From a checkpoint of a small transformer trained on Wikipedia.
Size: 8 layers, width 224, 14 heads of 32, MLP 576 SwiGLU, vocabulary 3625, 7.97M parameters.
Architecture: RMSNorm before each block, rotary positions, no biases in attention or MLP.
Training: a variant of Muon for these matrices, 222M tokens, 3401 steps.
Each number is 200 + 40 x the weight over its row's rms, rounded and kept within 0 to 999. Layers, rows and columns count from 0. The size before them is the row's rms in percent of the matrix's.

# layer 2 MLP gate, 576x224, rms 0.162, rows 526-535, columns 0-111
097,130,192,170,209,176,243,156,212,171,262,292,190,203,197,271,220,285,220,211,244,234,175,180,221,203,201,231,255,188,230,146,221,232,243,147,237,128,228,181,287,213,204,176,225,225,184,218,202,193,114,273,150,215,239,249,189,165,164,257,202,158,245,215,204,214,178,192,266,142,148,276,119,201,204,164,206,136,216,292,108,235,213,204,200,202,160,219,221,209,147,197,225,219,249,285,210,150,190,166,195,192,257,186,248,179,202,252,205,210,239,164,231
091,215,160,189,157,212,143,216,231,137,115,137,251,187,163,147,247,243,216,204,216,173,128,147,188,187,165,200,215,200,199,212,172,216,182,163,174,251,243,279,126,214,270,206,202,130,238,205,217,249,188,222,216,212,171,166,194,247,201,224,163,184,223,155,273,190,127,187,162,280,212,231,201,223,232,190,244,160,287,138,219,194,172,220,194,222,228,203,199,246,183,204,163,217,192,179,115,206,171,233,162,127,246,153,182,177,149,219,219,151,235,152,150
096,241,199,217,252,201,178,247,173,164,148,298,186,219,164,174,240,150,162,249,165,237,221,195,200,224,201,280,130,214,92,150,304,194,209,142,245,147,226,238,156,187,195,214,209,192,178,235,204,210,144,264,139,190,280,243,184,135,195,232,214,261,231,175,198,172,231,100,195,185,216,277,249,221,221,248,219,210,173,94,252,224,262,191,190,228,219,162,189,238,246,208,223,229,205,198,149,192,154,198,186,228,144,247,187,239,173,224,189,193,238,237,111
098,220,169,199,160,182,147,231,229,207,246,193,275,233,241,270,246,214,178,234,193,175,104,196,161,203,260,186,181,244,160,181,219,90,155,306,213,216,246,170,147,239,136,149,218,157,192,166,129,245,211,167,181,213,149,221,247,256,188,257,222,139,207,205,221,186,197,142,245,166,212,202,201,157,195,199,208,194,156,223,149,150,232,159,134,156,171,285,202,253,188,219,211,157,136,182,198,233,173,164,166,286,171,219,260,204,154,282,165,174,204,160,202
099,260,221,146,129,196,247,203,163,156,171,217,257,167,212,190,215,207,181,208,231,205,137,278,194,192,178,210,220,179,193,233,151,265,102,214,167,159,251,146,178,206,176,195,157,189,269,214,194,204,215,204,213,256,157,150,217,156,210,150,173,210,213,132,193,195,123,183,207,174,140,262,235,306,188,192,246,232,192,199,225,183,175,194,137,263,253,164,163,184,155,202,113,189,224,211,164,102,209,160,202,238,175,240,219,137,213,140,188,187,188,197,164
107,224,265,169,222,192,189,157,232,220,213,215,182,158,165,210,171,172,154,127,185,241,232,213,182,181,216,205,235,202,145,142,195,202,175,213,228,232,153,195,268,254,207,118,213,217,173,210,275,213,179,231,142,152,120,205,251,248,189,217,264,131,190,246,217,278,179,241,262,259,245,191,147,146,242,229,231,231,201,199,168,248,159,259,134,222,213,173,202,245,195,218,209,134,208,218,229,237,190,254,179,227,191,218,188,228,143,178,156,225,242,129,192
099,232,184,204,177,141,296,241,242,184,231,216,185,176,205,189,171,261,165,193,213,197,219,146,208,249,208,198,224,217,176,142,196,166,154,136,251,204,153,142,230,149,176,166,234,181,166,132,184,199,167,145,205,188,249,196,201,173,204,115,185,131,252,181,195,190,210,217,217,200,242,194,185,165,204,217,183,165,222,212,203,235,264,212,202,187,187,150,151,248,163,178,126,240,262,155,240,208,219,221,167,218,201,201,173,159,206,282,138,178,278,209,246
094,47,164,168,165,140,218,160,218,219,172,244,245,141,205,177,212,141,207,158,212,210,236,162,118,232,184,299,196,261,208,201,246,288,226,204,188,261,202,181,231,200,194,200,173,156,172,221,201,133,80,184,183,182,189,163,213,161,246,231,219,257,201,208,142,191,223,240,145,242,286,234,191,233,211,237,285,162,194,204,237,185,214,294,182,292,177,221,209,210,197,210,193,187,231,154,111,134,282,230,199,208,176,219,194,181,215,126,204,191,179,178,170
109,118,179,186,209,176,130,205,185,241,185,238,186,229,235,191,228,145,132,153,177,119,146,184,142,173,246,232,225,200,238,233,189,208,196,209,202,165,187,178,263,176,206,256,133,137,165,252,121,251,251,177,216,128,169,212,248,260,187,239,210,169,216,197,189,197,235,209,187,257,177,201,266,270,97,221,214,159,89,212,160,197,156,224,199,192,189,156,147,142,206,176,137,214,216,147,232,241,182,194,243,235,182,212,131,156,188,229,194,237,220,271,206
111,219,165,163,203,204,131,236,163,247,159,228,157,187,224,196,187,280,214,148,184,196,247,151,197,228,236,230,168,230,163,175,268,151,215,287,247,214,191,196,223,178,182,219,244,158,180,293,210,289,218,200,199,203,186,268,166,214,218,131,246,219,253,164,239,201,186,215,286,250,159,211,174,200,193,207,211,205,167,210,146,218,166,196,124,210,143,102,169,187,225,193,181,162,185,204,229,126,176,173,139,151,225,272,220,177,189,201,221,232,163,159,128
# layer 2 MLP up, 576x224, rms 0.163, rows 526-535, columns 0-111
100,320,249,261,193,192,78,253,207,270,132,193,199,225,216,216,162,148,174,213,125,133,267,240,205,231,160,203,163,227,204,248,172,124,205,263,153,272,187,207,108,186,187,177,233,172,181,187,194,180,196,177,184,189,218,188,228,188,242,172,215,193,192,189,200,210,271,189,183,252,160,131,290,209,175,194,192,220,223,206,275,171,185,187,232,150,201,203,224,137,256,184,144,192,183,169,219,212,214,200,222,223,201,135,197,147,194,151,143,211,146,232,193
090,227,219,199,206,160,253,199,210,195,179,249,99,231,201,141,219,168,183,174,208,230,250,274,194,226,221,231,294,293,235,122,191,221,207,200,193,184,152,134,266,215,144,221,236,149,210,212,193,183,185,242,249,137,227,226,275,199,144,184,199,169,212,252,179,195,176,213,242,105,192,228,187,142,189,192,146,142,117,196,203,208,201,190,145,149,222,183,267,136,151,222,219,187,195,275,271,136,244,149,193,237,177,208,204,194,221,223,162,218,171,242,221
096,163,213,231,128,256,143,193,193,164,218,170,201,185,187,219,238,261,189,217,265,243,172,197,144,195,204,160,195,218,198,229,155,192,178,238,146,242,185,201,186,209,155,197,241,225,243,230,280,203,221,225,273,206,162,121,227,266,203,162,203,165,206,240,122,261,153,252,212,151,240,256,106,208,250,175,211,221,187,264,214,192,197,137,237,221,189,252,234,222,196,192,210,232,158,196,209,183,197,172,231,238,205,184,124,107,178,230,176,201,225,203,203
104,139,234,202,159,224,229,249,254,201,178,226,173,304,221,229,257,209,176,214,206,169,219,194,265,224,155,275,242,295,247,205,201,186,238,149,164,194,159,131,184,175,213,233,195,172,257,211,131,195,201,132,229,262,257,131,226,190,211,183,225,229,269,172,154,250,231,182,118,248,115,222,246,198,133,202,254,235,205,159,233,218,197,251,180,194,191,224,208,218,140,206,198,189,226,184,166,201,61,233,188,226,195,134,281,122,173,199,204,217,156,200,230
103,212,202,217,175,172,208,211,121,242,245,171,206,170,191,153,165,180,231,115,262,154,313,207,150,252,191,143,184,178,197,104,274,203,217,230,239,149,151,216,207,126,154,153,148,174,245,251,203,224,208,188,197,206,249,207,213,207,212,212,134,273,181,130,234,229,157,118,227,236,208,210,194,242,161,234,168,166,161,149,201,191,150,266,223,242,194,217,204,220,223,214,167,269,153,222,320,276,202,241,246,154,134,182,238,255,171,277,189,204,244,159,217
103,180,213,158,175,189,126,196,206,192,156,217,216,125,237,266,171,176,217,118,226,263,210,175,202,285,141,130,197,264,197,130,218,199,182,271,252,188,197,206,252,293,261,162,209,219,188,176,229,279,183,207,183,136,161,213,225,222,221,218,261,121,159,270,254,282,184,199,216,180,213,223,170,218,217,241,232,233,210,148,173,205,180,241,87,224,191,212,216,230,211,206,181,148,161,159,252,218,164,256,215,251,112,219,226,200,158,186,201,256,212,213,230
100,208,278,209,164,208,132,180,150,204,181,189,189,140,220,174,213,189,219,193,130,184,196,197,186,273,220,203,205,201,203,192,202,182,275,242,194,212,176,248,148,265,283,118,215,254,303,197,285,195,200,241,186,223,187,191,196,185,242,244,257,173,178,171,215,242,215,184,216,239,197,192,182,188,209,180,279,245,199,139,221,151,146,176,146,165,217,206,215,211,255,260,197,126,152,264,197,223,248,154,173,127,266,205,210,140,190,221,169,230,187,182,279
087,272,262,247,230,253,207,231,210,211,231,164,237,229,196,198,154,275,228,217,208,183,167,229,238,198,219,172,171,146,201,211,217,188,170,214,235,169,254,198,162,135,259,210,193,221,251,137,197,231,312,210,243,217,208,215,181,242,182,197,163,144,187,201,233,212,246,158,238,152,157,175,203,208,181,190,154,252,166,156,200,258,176,109,199,105,260,179,228,210,214,224,204,213,197,246,274,248,147,147,226,200,221,151,182,229,155,244,230,211,184,221,211
106,219,188,174,168,118,249,217,195,200,186,165,217,254,171,134,235,122,258,157,236,187,171,161,296,269,140,183,231,250,250,173,135,206,202,214,135,199,216,267,204,161,160,220,211,191,151,163,151,189,223,190,210,237,226,145,179,139,216,192,151,281,176,154,231,157,215,141,277,169,130,151,171,247,195,154,198,154,187,224,255,192,110,179,187,228,193,225,227,177,205,294,179,216,230,193,239,176,180,152,287,140,175,152,220,150,233,245,285,258,158,197,207
105,212,174,201,170,242,216,183,200,229,253,249,195,251,168,222,237,203,179,175,247,170,228,150,217,194,196,182,248,144,184,271,186,229,235,149,157,202,156,215,208,189,185,278,195,261,207,203,194,240,151,181,143,177,150,230,173,280,250,154,260,205,172,180,139,219,224,230,208,177,147,229,188,187,190,149,276,249,194,202,199,266,246,230,151,254,197,183,235,170,226,224,231,267,165,163,177,209,128,208,224,185,229,125,116,199,150,215,192,212,153,248,262
# layer 2 MLP down (transposed), 576x224, rms 0.17, rows 526-534, columns 0-111
091,289,197,217,250,250,177,204,234,174,141,170,246,136,177,145,184,170,192,228,184,201,246,202,165,190,143,184,240,206,250,233,183,237,134,166,219,269,156,184,184,160,157,166,211,184,242,204,219,194,234,145,258,182,196,186,201,264,146,161,207,238,138,238,281,248,234,213,152,184,237,117,239,142,239,151,194,251,209,210,241,258,315,112,242,252,199,181,199,184,251,218,198,258,193,131,208,152,228,175,180,158,200,241,226,176,213,180,199,186,140,238,108
094,171,221,202,237,233,172,167,148,77,276,228,177,174,270,212,243,190,161,196,217,231,240,188,262,209,280,243,205,221,207,160,255,221,251,191,202,173,126,149,173,187,66,188,268,172,201,147,246,162,232,191,239,209,187,187,169,177,115,247,159,204,244,213,160,161,199,220,227,210,179,153,228,181,210,193,177,144,174,238,238,256,208,156,158,146,183,200,255,218,141,237,173,204,243,245,248,241,219,185,227,204,238,131,189,175,205,196,188,265,196,290,160
097,190,200,261,226,243,196,164,291,93,186,147,210,207,190,151,213,248,250,182,218,170,204,117,241,201,190,256,239,197,215,211,175,199,202,274,136,250,233,181,173,258,147,234,212,235,198,197,213,164,204,137,208,239,100,194,191,222,174,230,218,204,263,228,191,238,189,268,138,186,164,176,222,233,219,180,249,217,194,262,228,117,129,209,210,175,168,234,187,133,185,196,189,172,188,204,181,146,198,260,209,207,204,211,190,216,266,239,181,164,94,148,267
105,219,222,206,205,129,246,113,135,168,222,212,239,169,117,217,183,208,218,216,210,187,110,165,196,197,256,189,156,188,148,227,211,191,138,253,245,223,191,238,111,172,221,131,223,176,207,236,170,245,221,237,116,185,215,198,186,275,168,296,187,194,130,216,170,180,198,192,268,187,233,197,161,169,253,145,173,179,236,239,180,204,155,131,122,225,252,227,273,253,196,165,192,176,168,245,152,261,232,149,191,190,174,237,180,225,246,215,138,139,177,200,226
099,235,227,205,246,302,198,215,227,216,220,160,205,181,234,202,222,170,145,217,256,254,220,172,204,230,133,235,201,202,213,197,232,185,244,192,166,196,257,119,155,206,180,209,198,166,257,234,208,221,225,276,252,326,198,232,140,223,279,219,269,192,256,216,230,224,258,249,148,188,146,207,246,248,200,255,224,193,215,261,155,86,244,195,204,208,229,187,198,183,263,211,231,300,216,227,200,109,227,175,172,258,242,234,280,133,210,138,162,185,126,118,223
098,235,124,187,213,160,210,159,216,216,203,214,222,222,238,147,177,290,147,297,179,163,170,223,193,230,232,225,206,180,246,240,189,151,229,211,164,187,267,175,269,223,192,232,221,268,212,202,258,186,176,139,238,224,233,241,165,195,205,173,128,139,259,174,199,203,231,230,165,211,201,204,207,176,244,229,196,180,226,216,266,214,217,182,255,276,165,189,191,197,100,179,191,239,138,147,187,224,238,139,159,181,164,203,206,209,199,192,212,169,241,191,244
102,192,212,284,269,167,219,248,238,199,296,179,185,145,105,227,215,196,208,227,298,200,169,172,232,288,191,197,267,154,197,185,233,179,108,190,172,184,176,197,139,143,198,213,198,164,237,134,165,212,203,179,186,185,230,151,171,224,224,182,159,230,199,241,211,151,149,254,130,144,223,194,218,163,136,144,142,119,183,211,202,235,274,173,237,202,225,213,202,209,183,172,243,202,286,152,198,149,232,214,226,172,211,205,161,195,286,221,151,154,152,173,144
090,222,174,144,194,170,232,140,222,179,181,236,233,133,222,202,191,290,213,179,258,210,139,177,169,194,198,191,156,232,270,292,261,226,210,223,197,277,191,253,213,179,182,197,189,168,209,158,154,222,247,202,175,218,223,185,255,218,121,184,236,228,171,194,139,167,212,258,134,249,219,197,301,182,217,147,180,178,227,183,235,170,186,211,137,190,221,138,229,212,142,268,190,208,155,137,117,139,160,197,323,202,185,168,182,138,200,211,187,190,124,167,210
107,233,163,183,252,233,124,207,236,196,175,149,197,233,265,195,141,147,207,196,232,183,166,124,252,147,203,200,231,209,233,269,216,214,213,159,244,173,232,226,221,198,202,283,170,175,244,226,187,157,256,160,112,134,154,179,248,134,146,172,254,210,201,212,249,175,237,195,164,179,125,206,147,161,172,89,163,208,240,182,165,206,210,193,158,126,93,201,244,135,194,197,149,206,165,175,241,247,210,225,142,242,233,145,118,215,149,242,158,223,147,256,275